python train.py --vocab_size=4096 --rope_theta=10000.0 --qk_norm=true --init="normal" --init_std_qkv=0.0408 --init_std_o=0.0 --schedule="wsd" --batch_tokens=32768 --max_steps=3736
Each number is 128 + 24 x the weight over its row's rms, rounded and kept within 0 to 255. Layers, rows and columns count from 0. Numbers have three digits each. The size before them is the row's rms in percent of the matrix's.

# layer 9 MLP gate, 256x128, rms 0.393, rows 9-145, columns 96-127
109:157115165060144103122099108141111142140119131140144125138075172124187108144151125123145095151147
099:116087158124138146094154099144141152074115114170106130208144154121104130134122157117142160150126
108:152100151146165147113099128129165096132126099150101119127130154137139162133157178136111134119116
096:125139103102165172100074102141143134128130103157113151127152186122093141108098123071151131175115
090:134112140163145134065146138099122143083102138129135089146146150154162188125140109124090129123147
110:136144128143135116136154139133140140118068109140149124140115106118137097124135142137124139132126
104:121115113136119124086122106147164141124144156166136133126097111123123141167096176164156126140122
113:133157129099140116093137126138153116161080125134145158119150127183113094114148116151133137091100
100:129100120103108123088109172134158113144145089161132142170073105155106141119165152129120129113133
096:159122096124121137135151137115083139099112111153112134133114188137112122110149133123189160130121
096:137130116125137121167086095117142160105065117151133107160127152089093147159160130114088113128117
097:135138126093132146115176111121150136170168107119167141103115132062116158159148137147151130122131
101:149136132149133170148107092153143127121189123119124121145113156125141141139092145082136101128132
103:156133124059133159110146118145143111151085059136120121125164124150088106154127159112117105135139
103:157109180141168110097145134086105128144111151109125148132117132159111114125120158150120149134129
105:112125165136136113118119127149131129140171197122101114153092151130146172125093142101082107108101
100:140098114144150161119076127129145123115124100144148169099118129141138181149165140158129121150140
105:122121164119106084113075110141140097129127112129122145128088136110088132123109066129148108190122
097:135117116097122178134123087110129116147145080151132070125151112128132104121156113153143064128111
103:163180151092144132148112103123161105137146128130133097078160142124092094142106125115146092086154
095:114110139125113128119127129114126139162083090143134076144144096125085090127132116092127175115144
095:094166132144124156089112110140131104127126122126185088113096174134122110160131163096160139101151
106:114134132134137143180109111139165125134126085103158107077099140162149137131147126131102139142125
096:126142145145135129174138157163113136166103153125171130176130132160172111082115090136071169104092
108:154128122112152119168144143096128109165123095132139116168131110159100144142118170127137102117202
093:077150100134141085138149127136134143137170137095174096139165132152123143131103154099097127138130
102:147167082131128148145125153159102134098182200137158125121079134109125144142144098120113135124149
105:165112087117114132160086160139140118137155137125172145094146134084102116128135143105137144134147
097:151117111113121114176124121136175102142104130112160091143180131122137120132125115159145126094111
097:125156110164124129135163131131099165101107123147122101133088177124099150090126101107108095197163
106:135087130144109122132115141164126171170107148119155161165143144178119127138069092105143138111125
099:139109166156111098134137127108090141109174069158158108124135118130092119133095145114161117102147
098:100105116127201166129149123105116103134104120122123128105105105106109128092100135148185098122136
096:112161141121123131157104104100157127126089143066163146155107118146123126128096137120132145130114
097:127132142088154191092122123154128156088136132109095146158096154103084121140104121101113153093156
095:135140123140150134111133153167174174119102119120159136116134136088136081161162116114111122142162
106:133145116119124102142109139171166127114118160076132126153159086121130126085117125149117111136099
096:126150111157119170110148131184172112110078154096119119195136178131125111119143115108128101126163
111:116126119121143121142077124171117153133098136120141135136138168130088133102141135126127145107119
107:136077099125130154123070142159151121153130127122124070156118157140116169140150076157124121174116
101:099146131139124144135096147155121123123137122133133112143130119108110122145124152144149130166142
098:092111166123122124125130137105123087159143158129124122128136186116143093119114147120174124105128
097:096164143116107144123105095124114127122106139119147113115143105106099117131159103102118090109168
101:113103112090125126135106136122138124125153145117101148175127096150143112168147112125163146118150
098:152147144100110081143133132127142105164099097139143105183140140115090164139123109097172114134137
100:149105147170189118093113082124151173152166122141169128127103101134090150110129165150123187163077
098:148132095134134155143113113117189153145112138111139151172057135142080169152172162136154146176156
100:097129104159144086162170110135133101124152123092155159140167130123102086118132104099132106120110
105:155102144119114081149120115166132154161118099103145170127149120135104116176140136112110152103141
102:169084165075106098070113106141177134141132153148132124096097118157130141155161134127159102144115
097:142137104096142133142137144175115135164115103120148141169127113116101093173085144091109127133125
096:157136134118097125105116141147126140179108122096116111130142108146135097089115106115190150127169
097:115128120104170145132091135117154128110165133128123127126124132108122154131133150144111109150123
103:136093164128138094112089172169161142097151109123093116180123106160142130094131109090144130108159
094:094140127102151154142130147140118140121152104133165137097185149127122119145107110118133146150105
110:106099119074107097131140171115146104142141135100135146119114153129112146131141147151140110142110
104:131141092108130110120055103115104108120121152103127094124100125154111129144127123149128129129163
097:145121179124101125092151098158156133117153148156155137144139109158131134140102159199147179111146
102:119138156110123139143119122111155143139126103143097078089100175108141124140094120089178139123109
103:156132130122150155147100146113136156133159126125117089108106123090174112148124143113136076153143
102:106060134165115174142128108145123139070115120127119109113127163093121132130160160088162098134163
098:136168119121091102152123138111124153134125146133110122127148072154105162144125100135101193111133
101:120132130111132111139128169096168106145158082146151090135108144137100162105106142097124128123109
095:132097129137107150108176130143129175107119108168152110126158161105097105099129134101124163149134
101:116142101123153117129147092144108139135089124096103097132090113111157098156152104118136125106103
105:163148167095122104093125136140149139162158156104153147117159134096151105101109138132148154099122
104:130114137123162110145174140152113157084147118140093101143121117105138160128173100139094127128104
102:135111137129124120111177093140094131123123075142125111149127136130123133155163171152137134123154
101:143124150117142071151100109140149138102134129102122087160083134122164133113163117148145106160083
098:153112104092187090123135109114085145143149126128143133118115121142100114112125161090128120124151
100:166159121129151166084093103186124133066121150161133133105154152131120132104119122103140147111164
100:120114117108165148137115106128149151108124115184111138133100176127107139130123105115151114175111
096:137135129145188139141115108110122114131108157139158121162088131139121126168119151086176086119140
097:121150148129112117152127186168145097115146140103113087161111071149128111148158113108140120176124
108:163096127132105116104189168138118141094152137168138119127133130140133112132135110104131129088141
102:152129152111110107124097100119111144086106103129164144112143115114095111093111137089150135119086
101:160100171144140143064118111126119079085145127103135136134168127127152111150106116141125112165160
096:100147166127095094086120099159142113123145130075113104128120147117108116096132094119093092149160
103:146150125105142112136123126187116082104114151077089092091131148124136149108087178120081099099123
094:133112086099098107120111085139156106148120082150150114082124098090135098132132124120112135093152
098:145101108117115112129081143089141145132141145128136136118118132140193110123141071123165099155142
101:131106126142141113096109133146110109133109143144108108186080117091126123162124167118118087115103
095:120123147146126138164142145146143107167152132126197090128109154143156092091150131125121113110093
104:122147136182163154058133095090125111106143129093114152137138133134124100125113132127123116127133
110:143115114175152193142117139116130144181132145104128140137130120122074118080155123093140150154125
103:157143113121096141118129112152124155119151149130113138130115135118111141136133097166127142143089
096:106102136152166142113118103127143139118099099104167113117144117142119169123129101114106102104136
100:110092120130146131173125104085101153130093090113159080138110128081181153140157184108101098115119
098:127140152141168112085121131135141163158094113124172113090114166156102110092117104115096155137148
105:141110118121148096136137129200097141106126121145124090131119167138118099151128145100114125120109
097:142100157122101112157135113113129153132106119144154133104136113149101131163098177158139182142155
109:074146131130133119105151129123155107100158125109143098091123153098162100138141120124143104168172
096:114108120127143115184085147090140115111125128102123147100105097132121139116168118100128141078121
100:185102118142137162113136168138131085086177171109123098155136148139126105076131162168109157118133
099:137131155104139126176102112153099157180095111114111082113122121122164118118163146112151134126128
101:139088139135132140145141119160091094114115091156143170152094162119131137110094120085155092142156
098:153124158148141087139134068141117136150138119126129160157135136129139099133086112116146123061108
102:128127130129150149112133137123146111118131156166129117137131140154161176106152135143094158076106
097:116160115128142140127110131098165089147130187171114156160138118114150124094106149103158087118134
090:143129129114148149129140102126192110094124167144122088138118142113117134140146169106176162119136
095:179172112105102115101133117132074182122125138115152084125167110148115104127118131089160089145129
104:126118128114112152096136157108149129142152129112132131159155153160149148137149127099159139112087
103:137143145127141143101128104119161175175088100124116156113090119156107138129145135173146105104118
098:124143160116085106134132077130150168156103138099164155106147132110107110163099098102157158154139
101:131067105145153131101135149164102107151097164126122100139128132157083102130121102132130138169151
098:108130151135157158168102116098101129119139139140092086109097159115072134098140134125132108144150
102:094150118136149196183125096152159118085148151125128137141129105145125110100148133120164120098127
094:116126135101123166143167109097112102142124142135162130105168165127118143121130091153132075134137
088:158130141193143119141146121136158129121137108138104144173164120159107105121141174174138122142109
098:142176097121142101148117100079156096160111159125098141126157147113129094115126176159122151081129
107:117148101146149137137120139102146128115112153117122148085108131138140140111153128164145142118098
096:162124129171114094152153146149145128106104123083137120184166119142161136089167131153114154152129
102:122136139150141134117137102156145150143130132154168076148118120123086145095163134142153139142171
093:148080164152145110086132120119133148132103125107097121155089127108109163108159114124151117150151
107:122123084131114144153130095147112141105145099107130115130138144135127120106132138105138138147110
100:116108134093112125145109109141096142155167142121160148100102171166169138106121139148155155086147
109:118083133118148156091161148123120138103131142104150143116103139121129167125127135154076134140134
096:140134161124141096129054099106113161104103152108122083165167116178118109122087169138133075147090
100:129160127079138152065109116091095098145146144146138099115127126154101092146164153093168106099103
108:154146188146137168123077119141156111130113142099100113124115125149172110117133086144143139166154
099:113127113114135154141089162099135126110126165097103104101144138118126080154109112124164125150074
098:089143158131114111171146113125125168134130125132119110134119171143127114118202131123121053124110
108:115131142137162125122097116095080113086157122178171130119148080119110102106134143119133146114106
097:119150133122143099115121143132096073153122110121170137119159134126080127134114082161152088110130
097:179112151135143119118116124124128130148144147138134090114111119157156124084143080133150094157139
092:113144113108135118092120101121133147161139060150178121096153167105120130130109076141153145109133
099:151123118114126099136166095117141083129140167120175072106133145124098114150156147149147084130133
096:141124140165124113132111118141110086123112139138151148107127122142099112135158126063138148146169
104:124108088085108153113103121108150111179125149102112137164120140121117126153093156123159139108150
093:140158134138115111112136103147127098136143163137107161191104144174167138138092156083110156104157
099:139126126168193124144130127132151107115122140125100137142130092099161135113125139146123087170158
092:097127146154118157133122121131156093148139115131147133138125170141116122138093173107131166112118
097:132152141080136148089118164154147167123140104161129163131098131100116125156131137119148148154166
103:134104096121121134129105120157123113129113094130160189133117161101137092095127169090152126121144
112:124128102100138130096176171169144126158151126103150192146116143171129127136168125102149126080128
099:166141115126163087102130116148138102105091151122119122089112125129134161076083120103156123148100
101:142138090096138094155102114132131073151153124109112132130155107166133107176124171126097114073123
# layer 9 MLP up, 256x128, rms 0.424, rows 9-145, columns 96-127
109:153083098107152188123151135101150146084135089126138165122100088155118116154189101144146107098108
098:118136177125110128145179154113145149143104107134124091144159151147125133114155147127133140119121
105:146087123112146115135118163139136100166129129104133130122134128189124145132152150128114112111128
092:116102089129158164093106114148143124130127142121093143103170109127115117116153131119106141153141
095:129139099099072109123130135105134156153122119109157125133097121071093090109179158141171122149128
111:161130125113124126129172070106114140120098097092097127156121075120131098132121122110131139123158
101:096159148122090141143124080072135148140138111125136121111119122136168105127113118185100150134151
111:111092104132122085155094116153119145144111111106109114135109114086118145086149132120184131115116
100:123147139134133158146109142115151167101123092162102089136146116110108148100126145143148104136103
098:148077124140116137126121158149102082097160090159105100187166119117113130117127136113128124121174
100:142100107103125131155178124167084174137122109167084116144102113138109096137106106107137135145155
090:149158150142137135139121098125165125115117150052149108097157134141123128133123136152126163136121
091:173137161154107086118126150150152140155093131119148092158127129157127121093132126160179126129122
097:101091144138117079105090117163131073122121127150117125102155114147145128102133144125154147133136
104:129142071113113144147155158117164097160127114126122156135117155116160116127167104110110108154193
102:145093122101149126082147154138107043160150089124064114126085123109123123108162161129153127103133
104:116175137116124128143143131112172155122123105109108130128127148132117130118105103141136139111122
107:146117133113111139143158153066101117138097125148111128089197139107170114109119143128137157129132
096:106097127092086133115166130124139161112108103132098107124148124121111094207150158164164097136134
104:143149133124126101112094123134190111129110150152097137129133148142128127140088138103110114122096
106:134111106096143096089149177133099080139151153177130137123126142141147128128166133147130164138075
093:135111153135160116154083124155130130120154130117173141136138109105147135076120162195103092145110
103:147167143116090096140117111128140127119134168117139102141137141107134150125118089127118136110136
095:172114093117122148129133151150138130179139137138133150101083127116128157146131141132112174163145
094:110125120090118110175135119118138135122114111139113160137080139140145156138101104083114138132129
091:160148139110130114139146148139104121107138076133141110093078151115157091148129105155106134143183
098:121139132145115174147126131114147141099163187113118136135116144097112127132135111141099129139165
108:188163118143118088163114116143136114137134182118135089138101139121116116118117127114118119157155
093:116143165158124119095172116143111144115105123122138136105105147100106113087116098133152153172108
095:135145153138119160148169168117150131104144090114104148113104120077116098117149158099138169143146
106:102118136169105108131123155104131195141097169134162125148137131111125159109132096131113113120091
103:111125097128130132153137127124088102125133131116069121176134129154135135091207120141116141134110
094:158137147164105109125122126124112149111153155097144151074173101087132152169164092148136149153132
100:117113122101144138154087142101133139140148095163136110186138146083086108115151099160099094130134
092:134144139097124150166116147175102140110167113181162126139097134113096124164099123135136129128171
098:098170128125135133108173120139094063123128108098119123142127158159105142054120163133095140089130
107:124142095113151149147118085158145134124103163128123177102094124090096117130144109121093137132108
099:148078131165143083146169135115146118114072105128120130139166125149089109128172126130113134122113
107:118124118121078152092139169085079137122155144119121130098101128132151113116123130129060088120123
097:104161109135125167112126114142095103091136155142107132136126101139132103142144160155110168169190
100:112147115084127146160134121159172092134140161144117132129120121177116140150089125113129115142177
101:116121133161144071137110124131115111118127103137119143097197110093124112092059096170153115108119
095:166109120118081113107151144096105146159155152137160151148121130122076118149121153150087143171113
104:118142159134110104155108126101127126133131134121127093116143166081091152141125115133127125113108
105:127100118126167103095147137121138152109166125155118162093128072145145163096145160166113150097141
096:167129144140106149058125144138139109155089151140126107152130112120139127145189123160154126102135
101:074130119145120176096118138140149082116137136137133128121151129133151145110114128124101158132151
093:131136095164113137169167122111153128135130095152153139134132059132125117123125179120105103146159
100:168128103129109118111117119097134115077139116119159159112127142091100108130138110091140079165074
104:097069104074109135142119125160097139117143137142170134122161127137133153103152134094119142116121
094:115080150126104109141169145139114160089111160154116101112133131115150118169123158120138112143113
102:164105094171112130114156166195127107147122160112157124119133147138132116102145110152170148152132
090:132132138142143100109113160124145110140122102126119129135077111127155094095179126105132107091104
104:121155069144149150111156123115101135143166134138087155133160131115156134117121116123132151170086
092:115176137090152161136121101115164141136150103093097133127137151140136145099175095159101118098126
107:141107094090128132132110128143128149105127107144113146103150145166093170170156160091178105127120
094:119138135128115091181133126148142150106112139162114095150137136092151106182132071126103137103116
097:142106141108091133139115165141121141097096142167130149143118149165061126087077132159158102130149
113:131135114097136140171104135146127169085125104101113139127141134133134165167145071104109109118126
108:144126116165142142144118117150138134107167092111083142126130119135130102172102121118135127114144
107:087151126152094132090120160124161149162127081118142113127086155089118146141134162132146125095132
103:171128145113161126164108151128139111098164089160128147148141115109088146089166140138124157151124
104:100108113136137117127143124122150116132151144082133093136143096119166150115086147164148140154134
097:134157110099131117149118133134127091142118123108134103116141135129113125124136113143093068121144
099:152138159132156134163125140160125067087105116138140066154152099112141101132141169127079142153117
096:101097155087153154094155151144103168108145087108102087123118108123117147114114130121097117159178
103:131108121151127147091100095140148132137175132132105165177099175151100167149122124181107119140128
105:097104161087128141097122135149171101162120096154108138133134165146149107154108137126117073131171
088:119088137123130059126127105118117133092101142146113114133172168171129111112143089115110147121130
093:113197131136154120127134137106150155123148152114119145119117146156105092114127129150159144116153
099:091148104161135101156160117130138127148086129139122145109134153123136140156141138121131134118118
097:100167162142074109156140117104113115166146178111107117113149100104137146132144157121147152102152
103:103161156127116172163138126143146129130108153112130106159120098138100126134126149074144120107137
103:125160150152138123103173118158138142139164139100097139154106097119135145111148120110134116120124
111:123090140114163124136147117108087110128139105080131135125155112156137068116117159126119112140107
101:071122131130118115124130105137141145163143178122129133148117107136116094101166110108133113134129
086:133112087124150117115154115130144138087118154116121109133109083091107077107112108149163124121196
094:126145173125168134091179155103120147145125105083119114189102160123133158180129119156164133139113
097:181138104116083122093135114171133133118079157093093119169125156135141129110099137106122147166151
095:139112130153121122051141113114169136118166104127136088103125132105107082138119128112103143092155
098:117148137087115106119143123120127158162127127085126168141094124127120109087140134164090105205161
099:128165141096162122099112080107153112155164125149108152155098086077099126130156170157160113158144
100:154143109156142139096141148122163107128095128090129133166134140135095150141086157128140156099182
102:103128054131166093111122118143094136137137101116106102133140166102115139084144151140132119171115
096:106112149139107091155132087092139139102132143124159163162116115072160143133112124132106077177113
103:123149079140108106125084093107168111137098140101110097113148105105125136138130082131175114150102
095:144118110147134143152129128133124130123130139149128148143152092146149148148131136082091140098143
098:130150109088154120133116123145140161147128072103116063112102132115094177114151103157120122113139
098:104133110120118172132137128131143112083150192100124149150109106072131158117122121113175123145131
105:135102119150124107099133112158126129156094112131139115088146175135110063129138145104142155132110
105:153113101130102126127140089122173128094162081114124143169126103133144155110143122089172122136104
103:130134098134146102146107120143197097102139134103138176167159157102187091109135113110123145152150
099:129114113148137144138148094200139129173149137136094126128127150175129099148122148162137133124128
100:101100135175109137124128076164139128136105140126168138118177150153119089143115140128120133122097
095:144136100116106133113131137133140136139084104139147128108143087137120179126147139124148112084160
101:098116096165150114126120145145160112104148123140111126107119150136127144106157132099086100137084
092:170112125118105173100156113091105137155120120105127132165145086111176140142157115106147092119108
100:131148119138133114148132121087136163158118087145111089131086145128058070162125123120130102133049
110:056146112089128112157131110115104130114145139111144139139137116134114120131159182095151145128126
092:105131134090126109114145117111121094117108123131133122108136108140150140150077121132107124149146
100:152144093137119098111136112170119141125158157083125123130150153122120134126154137094136117146139
100:123157101106098094070138139095120132125132137171099132108088082121117120152132139141121147154161
102:148117083142180141141142113131168092159122150105085150136127112118111163128139121146127153105142
098:108096128118160140125136127119120131139181123178080104086133103121089185138170127120130135118092
098:135096140135145165117110123120111110175166163105106137113108126152080146152122121086108166177136
092:125132109088150111133144163163113107120116136100089130133134109113119151107137161138118097157110
109:213114116150115126100122140083114121102133161099131104118126147114126120107093132132121056142135
099:139093125125125081125130135137137149131090050080133128150097089116112088173150148130125126110156
096:082100077117128153121127121170084077183169149147139138104098134137132108148140148134151138138096
095:145146119130156131170100130121115114113135111119117131123172172102072136145111135141137152155112
101:121136130172117159133125139097121125129166139142181143079127134133126142127123136108117112089115
098:097145140152106133145103159092121105147137105156117209100105142142142118165120102124162121116131
109:121190098128159145117124115112131163114160138162121105151133146096104132097120091112094122124169
093:066085122133095123136097085142110105116105089143155160143147131133113125120172098143118160123143
102:150163107124122141178087168094099110131130144158122157153155132143113115147139099143126108154108
097:115149139091098109111138129070132096145129130116122124143141116094148145126123112129111161141126
105:119160131143165133167119135119126138127110111133128115117139117137138129099166121144117096117155
102:122114095151134139098121125154139078103148113130148143148145145159131147077073177117123063158114
096:074150176124154171166170152124152101116164105145161108114158150138172145146128111156117127115098
104:118158155051094144102131124162183133173163174129113134123114117099111115114128145149135124107129
094:115163128146137150171132115109164122076101131107153168136131134094133105139157161138140161171121
109:137124116103106172151129141167151117118130120097111104121144110166111123109134119064130105123113
109:143155108107086150141096149162114124155144188145149113107137126129100133142108135133108076178134
099:155135143173144127129139142142148061108130132134129124155128123108153155134131089134149099144117
095:100123120077104127154097105110134138102140141118103158121111113092095134136150135114155085120119
091:116148096118140144115112113133166130108122131120134131147136169139100113129120128147144134109157
104:118118157093115188128094139102131140132168151163131163114158127183127079120132143139166101110119
101:155120125081108155133120111106143127158158139165126161083080142116111134143111119151116094138113
104:113125121124053128135101121171122152139108118122116204093136094138126126122105128106137149102163
095:126163123113107181088123168159134116083152163128123125154108109152129154118120133138127126091136
100:101109154142093141156143146156116128111150141078152140111157147139135129129106131125148160097145
097:110151122128132117117116145167130080102142132139105126116168183092132137121088146106157152118059
092:161157099124140134127114113167103157174137094147115139134101125145136104150117158142170133167112
103:142151111111142146138151170084093115147177141121113177104158099146096173125117133120135144125092
115:108147154131112128172107114168126116131157139171104134117118111144093114081121122123103145152150
096:150160136158115117123094139117136115172116126136137078109075134145118131132132133180090169118100
098:114112139170118129127084115157128139104131104149179148156141145153125148132156090121112138159138
# layer 9 MLP down (transposed), 256x128, rms 0.413, rows 9-145, columns 96-127
106:153126079178131168100113160156148123115150101186117094089108090148134140086121111137088135152136
099:138119103152072126125114127150141155107110131138110119125130113111126136127127140121150131153125
109:120110111157160125144100134139138134124078101159115101137146133142148139116137155166116132144124
092:140108095140131152148106130168137152123145131128093121123117139106137103115116154090102118128155
090:117156136118133057136105135185170130127123119105099115153107112159124148108150096164104160172071
107:118128120188098121135127105149133137119092149129125141145106133151139126111126172136059119131130
105:117120072116140109170166138118102150108110061117152130139104161138143092128123163123131151088112
107:107137121094136121092098135180118098105135112179111126118142104150090134118125136156155130110115
104:147133158148157105175105110124151076097129101144107156147124111137161121112106116104135139162122
097:110142124114149125100150163168174155121103149157151121134119108106119128123159145174082117131108
093:123163121122154133122099132095135128149135137083151093137112135119131142135131140189168136128133
093:108118114141139155119100140151119131109116076148165140131140123137163108143146124128200145139136
102:158090110105122101088126143132049111136099131114127168098154145110118135125126130161087156153115
101:126171149106100141154128122102132116109154156130129133149117102120125108155152157149190138136113
103:101140082119122121135093083067126090144103124096183106116109098190159136140112142093144144128172
111:122114169130136088107144134107119158128145146146126115121138169170099095144124061078117151100105
096:109159123112108130107123127144136092109122140158134126112096143162123169115136117103159123161179
099:113118114140125162140132150158109141141136160098137169144084137151145089110077132127133113157125
101:151152100116102121146132128112110133119108137110160150125182131110122070129125131155093163118135
109:131115142174139153131113133157162096160154111106123178113126070160141130124118109136144128131153
099:119121158142081119120118133138115154148146143110133097146104128117150107090134133138085118117105
100:105128127110071110117108119112123116101118149106139110100150126145119113185166118102141122096146
102:109086100124141168149139123129131109101153156122103108151145149125157109122114119147108104158128
104:134117103113137125148102135156120167125111124130124159129115106138130133179123121115141092116117
103:124113118130160139124147158137119144135113133137133119114107129105121129107118126103133141079110
096:142152148163120107117128105093144127126113105156136134127122153104109132143128087145138155099105
103:139110130146128140077147143121168128102160173148138108128095173135132138116138134118114130091126
109:149141130147111148093147117111124128150124137117127075111110163102161132166087139104110130099115
098:137151146142122108126136098112121118141110109167127130143177099150109125122148106113096150119135
091:097102168149160135127150109128130134130153103117142125093109135114140124157172142145164112178092
104:050099098091159115106093142120143143155128140089135136113175161149114170145093141122147135110137
100:104121143109116165135081155123144119150084106099129131161154090124153133156136116080146116083097
104:135120111140091129087099115107106170135093135143109130092098126149118097146103113146091098136120
099:145113135110129081124107154150100158128144116132171100162151172134128092130178155127146087146123
095:147140141155089119081112172054149140148072115116134111092164146077121141108120159119091105110108
098:135125119129160101177144101139140140129145139131179102107177112119141098077125144141171157108137
101:128118092149152127145098144138121141117138129127104138102139128119150130132090142140134107140167
095:125119141127150105121102143119114121124131171100120149129170100106123154161177096116153076116171
114:132103143100118094125110123138106129134131186165125129126118130115158144098106117118114151155110
100:150105178129132169131150131165088107125147124134117103076127131115085143112119133113133128143094
106:131139092150128150114109162119130133087121105116150149111185105114121132119114166131145125151130
093:136132158141106149151137150117156094142163143118126078142106141143152097151082127115147119166120
096:120157120188138155136125145140102129138114093113100129079058131133129094151137100122141111078134
101:129113141154183143135131134088143113142147127132133106138176116170154105127137173097145098141149
101:120094136150082191107147131148132150149134143140135125118138170141121156126129148140083146158137
096:115074136129105120149165139121151175114103140148138110106131151096132145148134127094180115157132
104:138133135125193129128093131117152127086172157109107116159140147157145165078128104134179109149127
101:108108138113115125126142146107084113117117132141050114130139178165151150137150123185106146160133
106:105094088129125156145125120177116155102117099137092157095111124150139119138120088144117158139118
096:161120116123098164139129163170158114124180110126155106127105135133144085134131146102112124144113
091:161116160136127136137153144141094119086097141174142128099119125129174122148106126069127083116131
096:118136133093139109095141145125156113074137121109104137157178121109153122136123088119110138127130
089:148111154122121133120158101105112084099104147123131130129171112116148159139130110049141144142174
107:139126108141145123109120127155127147098132122121163156137146168107168163144113146091141164155129
093:134103115103111073132156106106132110135136147133152117116143138113148169156136115138141167192129
106:130140105111109087141111117105101167141159137084095161069125154118113173141127149145114104143115
092:158149102086144129152118129115139115159166103115141140102176147162123125119160147177115128124160
099:119130113112141104131147091102160137158115121128089091080191139133111133129136143134106131098132
107:153172081101166146107112121104140175144119132151109119134149150147102135138128120107159173093161
105:122124118103101095153159095181126117111167138179133130122164119120087101083149096146139149117129
105:120124118114094123174138108105118149074097129125119133111157146105096124114099130160167100104110
098:112128092147133096085131139150123095155166144119112134100113076121122167135130113104115123122103
101:076123111117120101149157133121147159134091110155092120171131159168155158189097150103170144102103
088:146114158085126111139147121150102090143120124133149088158178159079113127130149124139070170148121
101:104155114147097097136117083100141091138117127157122108139136114147112096160170091124156099122102
097:149156131102176135115168134153118112128118109087132172093110141157122139114128137158064176172172
108:131106104121114126109143138173105108169113112122131109129090150123145141123165145104163148139139
100:139159125115111107154116123144170072122137136131098160136103184101137104112136113106139132128168
093:081105157129083103127131100138113129108165127134123110135109130136149118106118083113143130149100
094:129198105157156147106107137133155133168083113142113136119102156097105149139131112139165135108096
102:099134129141134155132106133116084141153131123151137122127146157130101102145116130108140131072119
091:149119117122138146143165120144129144141084098118109083127162138118165134119111118151143129112141
095:127109134115101137087105165100088108146136135120148165076164146111198142144164095098111108119139
103:137134079149167151173113137118124147147097114141113145111106166113122120126129065110145110081170
100:122173151127122101095118129180111138145083146152107130170117157179137119141180113160103139099134
105:144128121139159155151150115113150116141138110111108111116158123107075097120133097093157124130140
096:119144143148133120123170169089106149152112123135073140119066113132133150116103101118112178102140
094:142145137132087138093142139149103118172156122123106136177130088184129104106114094102103117127182
100:112132142118101121101123113135138118156125139141109077138117089155146148119111133137177125169089
095:148140099127135132087135101104150178118148162102151109119102124134090132121139109156139152144141
094:175108165154137138147155145153144124113135140113143151113107137127110115168157109126142182065161
097:091129174109117161124143113087107144157140132118120138144183113117113102130117143131098114163159
099:136152135163155151122115132124124147146139112124121159130133141180147118146127096149097143121126
096:147120117106139143124141099162142109092160161107109138122131169111120132094155163121141122120121
100:125106098113137128123154170106125095093124091135092112185135112113082065114163089146115142166186
102:157119163136105168117118110132097141156115155099126145134078121138106113121118168097140138095130
094:151146142120116146133086113127161172140123112127135107144129166149116161131134146115164110161097
101:112114139097144132114115109152114150123067122156120118108121107078118090158127087164135087136130
095:154119117139154171113109075148099137122121127135214109153106110095128169108133160065133111117139
102:109122126141058134136117139139132149141176136153112153147149105106142124109140133115123144118065
106:149126119079156148082151123147142149142167141127132117140098169142107128101165154112163123135146
099:116153167110187146153170149177151119117183175119145171079117113117099133140096113104102113121110
101:103118100132091167152126149156134131113110150142142159096119137171105153081142106103189099148169
097:122116136160087113155146150180155167116098108124145133103167097128116097125142061131160121125117
100:151124125111119173182082152130089108163118080101141141147122113119126136103102112120152118131083
097:134147088119157162146133171146146080100136132121132134132135100129108154173107140135171137189115
096:143138143111193119107100162123118115117113111133112104108066184134115124078122094149106093096120
101:077139164124093138131121150124153144116089081152113127132132126134141121165131122081175110115148
102:095125099132135127097134100153149151142120149115157138140122142142150102149161120101152111129091
093:174144114121157129162176118158130102159165100107077121129085129123117144115171098114129126105153
097:146111132108149200125124122142113185173154085171183111112119145129160117163107107100144100147110
095:119110129101158083140097127116127150107136095130117139117099116110131141172152152140147121129150
100:150111168070105145125167091106145149167156153109136134108120158106106127109141137178110134139147
105:121144103119150124126145147074163117101065118134117103120084141074178143070145144131110131142119
102:124097175099136122110119146145122114098141120121139102134146139136162149142146115112124086141175
093:125102166159128104129075122094144142111089093079173119121142119077123110122097096156142107147127
102:133170127124164137159159119137146140135144113159166160153158169094129136097136105094132108095127
099:143099139113152122099149173153125168132107124164112090141145150143136150085091162119120102107175
092:147152138125133105131134176080115138080110155153126148127109155138096135128105115159167109139122
102:163176125127154115149095134118135148086109111195091106135093084106152103131168132119140156123123
111:072177169170138154113117153101141127138110189095117168089143168101132115103135116158154138125097
103:125162125081107091147126102126150150164114147147141147127149142130135127182134146112096114105105
105:099126067149076152091156122140131101130126124140152096134127122148169116161126115136110095099136
091:156114149094148130096154135127122051147116164100118113134114137081164140111140097110144117133103
098:107119143187090148109142095140146138138122099129153102142134137117157097102171125118091100128098
102:156127143116109109160138121167135136134134118177108123106105147160166123106112119111140124123107
096:154148115124133135128140100113139096157128112085119116115096151123150108139136123195112163120122
100:059119105111131162120133115095112101185138104110157092104144109108114144114071116118122098135132
105:098142108121125115168129122096135119122151119104149143102134142075158136150100079117116142128114
098:120129138157120120123142109131143105132121107154089113143118150122104129166154106137166125114161
094:121150183135105096091122152141090125126160108125139081111116159113144116142100119117133146097131
112:179139178105102140085128157096071091105117097096125136159142142141100148145077098144129136123153
105:091149092137144155128087136129138134147153152139157112091160118150112160089134144114114094142130
093:140131125135169138152138118139114098113093113130105105129085135182140119118098125114068085138094
097:170179152118168170132131144140137130127184153189143129113103145083133173120098123135107131117104
091:121177122155115128115145101132153162091100132155117132167195150096168105165114109113106148128092
098:125123122114153132115139157102103150107118101087119125095105163175114118105118152165117101109126
088:090129164122092121132090150175154146110085134112127125156144140115160126177138113117124148089135
109:118127162129114149115119083112151137115111120142097124163125091132159075145105096136137143130125
106:090126119133087102085108127128116121123128111127108144090155127133121134134106151151149127150107
101:136088137125073091098151086129127097154130112134095150125102133094148127101085097089133134148111
098:109142118124122107119160120145118115097144121106125092106136117121092116142074141103169116106093
089:133123122168119161099160140125121132167141136117159147147137118107150097082083139111126127111133
099:117150129116110151132154142112123118159131150134148132157104109172183108138152116088136101092128
108:091112115146143089115117122120128164121129160156100141140109155117157103108128139164115128090155
102:120127140160132115114182137107087100140142135145167147143145148137165114151067083097152134147090
100:105126125124110150100134153137143101135157117148123144150093140090142135166102102122104119108131